python train.py --n_kv_head=4 --bias="none" --tie_embeddings=false --optimizer="muon_variant" --beta1=0.95 --lr_head=0.00522 --decay_fraction=1.0 --decay_shape="linear" --doc_mask=false
Each number is 500 + 40 x the weight over its row's rms, rounded and kept within 0 to 999. Layers, rows and columns count from 0. Numbers have three digits each. The size before them is the row's rms in percent of the matrix's.

# layer 6 MLP gate, 512x256, rms 0.0428, rows 100-199, columns 128-191
099:466522459542485511471415513448451423571474509571392550462529536536459463478441467472485422552512501490409550426533520559503536579509530464444451530436493561491471504469534541457519507553516581
104:466524549543516521495498443500560396509485513511545512539535491502524495463480552473514512436509546469445423457540461429509501520479516520440516495546526504369414496515501551509556544538530567
100:505506601539485474464549485503517536530507476511515480468486549539533536491537489503460534518541452537497515448455479502427536474455514506506551509508427436506453496444470500516454557496477481
098:576533477550527574448539539489475572496550482540485536439467436490475594533489465561498519469529499488479464546546440511525479504482472520516503506475452499489456492504602486450520518402519523
104:546427509496443510469506567431481522471471483475528520527489511574528515503473551464549601507497530476461518505515542509497547537475501435456466485603501561517511465509480522517516485452524505
103:526512396438477485438508517540452505462529505553519499544515513519502468534544513493502515430488459459533512530530572510443435558520531523499454490496463540471502448497494566503526526520553531
100:504439484471547431469503519501490450446537502524557527530516522499427535514519508495449525460498439513452547480526537572583544455524547502582425520492469520372522504531471436490505522503499496
099:485469466523519477459529471459496513523514508480479454501529446515544466517476555481471465523527463496474544506448466520484469490477425506505466548562521576521539503526485487494503422567481463
103:438493533489459615516490501466490485482461577531484530453508583471484470506481560544495468518496439473472487461477514524444493462522439457485513461502440523528484486456533592424437587517496508
100:532447557436496574507563424477548432542517459478542473597536632506499479512485480519460526497549529431480432501569441569510541505485510525522561507520517485493518529516500584456458528524443504
094:610488499582484467528518500451443507454492459457536431442552452540512533514501430506460490502496518554451458492500472494480438440434550418500485476500594495564446448487544496478521468480570554
100:460551498571456488568416528519514518472498548551491572414528503482455456501440521500501491456507471455559509552514423541440443364481528413528568554491547522562456513534547509459490456571491499
096:427466587496513502535501450468514523476492535541375558539476496518503583538504474508539477505515531490492570473468469477503411495508522455495506513504478512546526467530499512512479561561587441
091:499539546533499521503482510449483475510546521465487519416546472544474467539580489501483492534519445549470479470447494482515520497518437526461490483441562444420493436439493496430491432477510454
106:605503526539477496487526513478513467523422574526495566463552547444420490492517472509541398468466430431496527459443492512493517474489482457469535571496528524509530478483526437420502412572406490
100:519519514570507504519492490517531482484483486526477596482515455443544545496464492578525508543466499464456480494463418498467597476456506467566480470470483480518510553460530482469417550465471402
099:432561507520440450434553488480489450523609459508511577540567501503478472529400533542506555536479553566546500446538520482509504525446506461441543530542528545553566439500535541533507495507476481
103:438482473519495517497447413458502481469534447509463431515542487473455452523461435543479536476488490446540516555525465499524444512489494545536477525461482515496575464483531563521525527477553458
097:437546497472532499498488489512551478495460444508434507507574526521466465512473457502484526476543608520409487614526476548508517462453438485507472430491498499477497494472446548499500483564458531
094:511478510475592441454537553533537503517527456555517556528506480462470520492497511555515536538549522541511480544467574513527483470462462513453436516511460530512524471458475457510499536456610512
107:544466553486464537479543509557486503496463524546457490487539519492557512521545493498471482545489554550490488510492559483560514430534451481520523507473495397457483451537444521490498510472487612
093:532517484471467514513498497587466534505500493527514487424476516557504586571494563529480481427599454566526560432495446479475539510543461485564427527427538507521451460445540512492505511522470527
100:476529444497489522479517469526486504532511495484483487529568516556447544568459532430492593527527496479588486473564451486455523519490529472489534494453512546536493503479506489567465474566552475
104:447523512553517493514500483458444518477514510492474520557558523490488590627526464517487509508455481501485498478523572450543430496531454542466509490518525551451461582572482464427412535551520483
104:501526486478516499489463519472487533512504488572515479499474496449462535417481460478576500552503419438498428522537430483484504474489472539566485499495602465480501474493518502522498540568452483
096:473428475586507491480480461494493460501474575536504492526518401494411476580483520516503514470521512539502500422545483493487521406440511458561485466562565502491530490468505507492523531482458490
103:527552524475542473517545468581523516561529626515436496497518471584526485490521450560495405522457421471427500502407476522472457530509483522541493540512547512526549489542439468506507523580428534
099:433462529446481494451517487495510441513541486476567536572493453447428471547492579540551506566537455553550473461525513468518552452467482500446539492500422546497516502580574454466464513513565486
100:513474501566421535474529484536523496492537474497485531475502513469439500481563451535495443554549565486542483442474521545505503488509556444507487522516513511529550509507449477507491451503505524
097:456469463427513572496510480519455489541531467498503523494501470491481505559597529602458526519499496605513477525477510485450482515504469474509486472459489509460492527535550529468517496558529487
100:560485469504554468487501486559464526455536483484434499509541540559470570563463516455552539543518487487520416471518515444502535501487499457521543533498459513456537470552547478461517537567512447
094:473465542539556525533451527482455532497489549500477544460483476531513470532495533538449488511488469505507552503486494506499451480524479459580555475497566432498522458435420473597504449560495521
104:463464515581566453557479519485454424522454531506458556446549490429471479541529533443494515518510454456525529513481500520459504533490520505513520493535526476502443569474514524465423583481521563
104:512473545425541488466534472536482489466519545494507515519578469483528474499471522495548505545525471531469488531566518536445463513479501462553503468441504524436565523499469478501561567548535448
108:488489511511527499452440459585454475542475469570451509476450487418533559486414510557500468465443491488553532519484481447599448580471486548507529463480556482588454565528483492569538488491501545
103:524500457470500505458571481555495514484541561485493452512466436479526588484512441512451504488503487469513482510558428522403488492508447461551537491493492560552562527429553584575500555509513525
106:505450504456484500538480497624481543522543456510502555519455472493497512508517536562481433525538536461459500515466486443432424534437535467483468417493452480472465556518547529532465495513567553
099:503585473488564437582529508539502467486406452475465443540540494475530524488574509531485516480465561582494558477462496529569484557484468500502478491511457447516491512474511520487541545512444491
106:509468449493526539535501472483507455459555490455516484438537440475457525498494519514551537518507467508476527520532518440526524530462486515477497502545452528484584529499444546498488503562503517
107:526549461494450409559507539477474472503540508504534551472524558505463541514453517560530565478453518489439568517443499473486390510429461482534555532514475471470537465458488462476592515478515527
108:423529581528511470492548478487490514475508479528478497517527425484558505445490516550561441520560527523541446474493432465513542475490479507482471495510450578540537521528488555481537497516474455
099:478487510462461502512479468581464514520504612544496512484474517500450510553525479495517527484465501526454433498467545461494451436475505466453511583511549483439550553509482516531534572510530484
104:517503458463520479495458443504550470495466484528481588500502508475539499517490499502492508436490482478549516532516485429466498459541453483511483488432460464488538582500497415533505559531520463
101:441475466545443484502484511507466537496449488496432511531514564446502487576540524539489480543527472509560456505461487547529499483453502545491493507493461537523513490469550443530504538516445458
103:406529509502494502497532513456499450537566589502471482454499510454473489498415557529491453524493401492464469461538519466430525565465520549512479447555495530503521506496485540461490506484429450
103:544466529508496488464512549466445505480492452495538404515505438478506504521513470508511537473525542531528423458445524454496556499383456471497573557538500482464526543530562523552557431482445448
101:470493414559530525479492543529452470471514574498581553504473516518493563485458555499523505506532546471477453520450508488475450473480445451444481497512540498484463460503487553470455551545449539
102:466458413566473463513478482465517429436452426513422488490591548509492446497506457431494509486546465456481494535544489539513557508490504470514561512453472506557548533443524453470456512634516472
106:542525501539535433475470534476467442560439501532471458501513453570524463441518453522527481487505464445573465543487435462533477499469424531463539497489510491508504515557527420461427535509426568
091:558475447464501481550502546512483448438495482463478495540551489503506527445536536546548501431504446531568483501528566615534478504452489469546450544483484458557509492437438553476556477594460502
104:515553426491483454495440484545497472533499433498566475442487475463486440462445534507501554571533510477481488519602487544523558550462551525504475467517475515434504526483527410504464458452466525
103:484504478533484482391564547480557530514491557544542604543545553560554481477522567507483518380514499499497561531435489524551456497443516437516484482525517459488539555465507545501500460465530516
102:514602488520529463473525535515427481497564474488490498509481514455438514577481485466487528493505491537483466429429490516504436494528486502420509601463469475534528498509488517523517550467482528
105:533552532516551491571482483496510533499518539528532489506470481434405476524537474459404465511491469527524467520461468465498448535534513544500553554424505540535538504443407475497472465536536512
093:443526520478513481492480510542469479572500505511444534488531532510493528585467439478437463440523513550483608527509497448518485588564417513521432494499538499493471494479499541479526491558551509
103:420468508575484496415483554447557448497561606544483485550529500514570559554457498524563501505471444487489509545497445524519461539446517514514512563465509491512534487476496530452513516482475532
101:439546480507469447501577457496531459480490511574473510543575532477467404562454551555509464475482423412509494609502537443487521500424485500494550496468469519534577545517497520488576567546529436
099:561538514581522555469551452629485490503513531574450466524468441545513585569528493485539521541506550466500472474563541452480529542466391470470560521580505461492459489476499473556514487479492487
086:479448525515501464520466565521551493422531564442486500563549523487518541537561508532496481530529480432535504514476553521562485452499487517547458489477493488439497486514566467567517534522563492
101:500464464437472493430541555435489461486506470458498479467498491566469454491521552534512545456497468418522579515550442505506510494464488568533581501524540460534424473523544480565483467488480442
095:528511519519448469479494536604477495468474508544481546507527553526515455513469485485510471517503455452478447489517446546525517506456497514481475537470501516456507529495472513457484560467524533
103:500537488555572597543530473439547468460543575547617507497519525454492497512501459536441487395533489502481502428517517528483482518523476421494473515514559506508558526554523480510487549487480462
102:502515531529482550551495451451478537441485507524550468507501545504509528521440510460457467504517423495508458539631539477543512465475497484599470519529540581523450546542467459508535520512466463
104:513518563506556528484469474494469467482505526515573546437497481445500549468498480510562501448515483444514507489475421465511516508547454486518528499558499481538551483458477503512540499431510497
104:531522524505524497407536541526457504502486457538467521582543542495429534477573500513535489496495481514565514555451562487559438530409493509473512548514608559438446469509471494489453482473606552
094:442496514520503513516601507468474500469521540532423503553536482455545508525475467430495518551483538498492540522478470558485446482544505539541531565582524521483524521504516461463451513447433483
099:486488449477505464503443550486469500484488525539431529428493484424468515514490434419461473519503460451477535473461528589543506498521509474473589510452556484499459472501564588528505480461533560
090:519429540530492479501545519470521481479458554561507474464516524558598444538495463469524509577497517492466531458533576461459507496520525487486461487486512493519511492517514506504531523421478532
106:468536535454463463501501540488507452520424526513420518553490417549545558567483537445466562484515467495520479479540527478496524506482471502557574500488477466495535462498501447485525506544548466
101:555480545552616514507496553515491508511480520540544454511401455497425438509410476500465509586587484543548520514478520521486489535508474483507462453523438494528514462542478511498497529493531448
102:516434581572563553508480559524479482455586516546492471492461518525490523522519483465532479541464497488501511462500453507540491495484451543541500504425501580501491498480538556495559522446475497
101:481527559554434546483534559558435498539442507494550503504502555554529548444505516451475500474444513449517517449543479488529534547547509525467496473512487502470499561578481567439471501455527551
099:464526514448552466489513519531528466518497542564424555530531455478498464450475559523463514528531524578526575530470576566468512444521507499500473480555495380561520518515526545554447447498516538
105:476516466419539479506505573451436462474509449471480473445479457533473509549448525538489545510449484504511458492465563494550490493428496513532536520491571474481474473506539570469511457454454521
095:471532525444510505570499502552551450457479465478492548432556509500405509555467496496557520492501497486478545547472498500503439528552477471515585613495511515498505575545489442521463590510501495
103:536531474439465531548486578528474483578483522477472435572519558559507497594484448487500597454476511482537513460476496419471466533486524461517467538434548514504510459523525481569463502517521451
097:476485486558513524472519486500448529509580481550497521422475469521535533491441564558511613482564500420554525533509476528490540486561572526477541490548534496539521536480568438526385483580513414
096:522513563407487532446497515538477536414514472502500560481485503539536528462466401536461501500474454521441489454472500484466461493491469414541550456518479486455523509467527474543492458542554580
101:472467521519477475440531483564524443520499469538478532442464485435512459450499533604505487494490369507495545465453455528526448564462496522504506492510509476464476455495532525459529480477482532
099:558499559465452507509410518549501479470512486497464386450536484445543436487483499477508489532554505561464507522484405459533504483544426591504490489499489578510550490507501426567481580513573534
105:469523560498492457499512500500453491416512482495567430477553459507497422498448521457463438556484439478460526530462399501469492491507514447500519491501545520538496470461605491469494540539472482
087:486581502450446477478453571453506543514482547522476492535488440453517463587551469493441506523551513528545476451542522547470428467522494455422485506460491492519487507586502510460566484482511565
097:523578459555519478489542482565443542580501481506516525543468496482440529515476534471468502581472450517520535499491466506484482485484491553551506461508488532438490535442502585447525445461507483
096:515495486493506529525576542514488512461540424411484475547488445581496469460465514471537495454417486557458465537481486509493544537535601479527445451500424535537498487470519578462542521492520467
089:550488507404439464515486520480531484578543517611481576546530494509549501528493510458552557516539438462479509523467495488493469542527436462590532510542512506472522586540466487569473459544503520
102:436438511464478476476545563501465465455505423568523537512500532552525423515426528509526509545518560485507535585443493503460510522496475484515440458472479485489504520470531526496538458538562533
094:518426518464447503504537521559460437538522538469551516505457505523442425556534388494545491584454563487537453457423496527484514580483466460527515530547551537468471515520491462461491531538596446
103:478549547553473507498478509404520433571585499548469480500516430503489522479579421510564569507466493492459554496480419514487463523432455525539521435514474480437571557500432516515536547489469518
085:531514495480509591446437491530478435488516484469505460490508460502516511583466543536546533443503525463519540461519509485446453521572524505550528541464439498483504516459532499527523510529579499
097:531489463544490567504511564553495494449480532504494445481520559521456484574495535486437556481554546502497535569547468510455494450485494516499436410518485499471461487500568392525485554555443441
099:520461503496443483505518503553515547518427496444518534537486483520527399438496544579423558531529514486533491549395438509483526528434512473547525501496561527565554567484478595501567546449466531
098:521528449513492500455583533466518506474555518540535510529533484531503518432494572448478470462543451508406478483469491487506504466471462457447494511562490423404477584480538520475507545447475456
098:515530506435527496476498531529522524522520458513511484436564530469527517463538448484472526450517603497454532490494465479482459476480514496532517434504484442544549490559505520478549412553525578
108:529473477484612463492477487488533573478460417490533484539533414452473541510515433542465532439591473506500454560510449503509487516518464585530509471478418447502520531519493525527518507545501459
107:511498493511489435483519514471472419487519517503521502516492437549429428538523479501446517422450465423509592524524438490523536480491524496536520495634452544457517505514522463434494455468426540
100:487581504432493475542534486460501551527549395554446545468509420548443553526507459516472515532496493560494521504517494561500511491458488551552481511520462542472531486531420515544511491482543550
106:548532462523509566467553508483540444492574532466404524506457473462460463450548480520419561487457518465479497488494497474471516538418545500480456529551527492475486573542481541519487474488464515
099:506456502501536482504465538498504451551504478529483479446517581502554560537477512468553486512495415495477497533417482454494498531486510484561526557464522559519595538456489462487488442508601491
097:400517584485515492497484562493525562499516507518550495446484516430463522491507479527545493548558510422480492464425539435556484468440505516437491564475462459493501527538483515464561577492493384
104:469503475544504526494471420496506439453488539512525411404576478493471537508521461509437471418476475492450467480561479491486535494480481538504539475522509439484486553460522536421513524445501471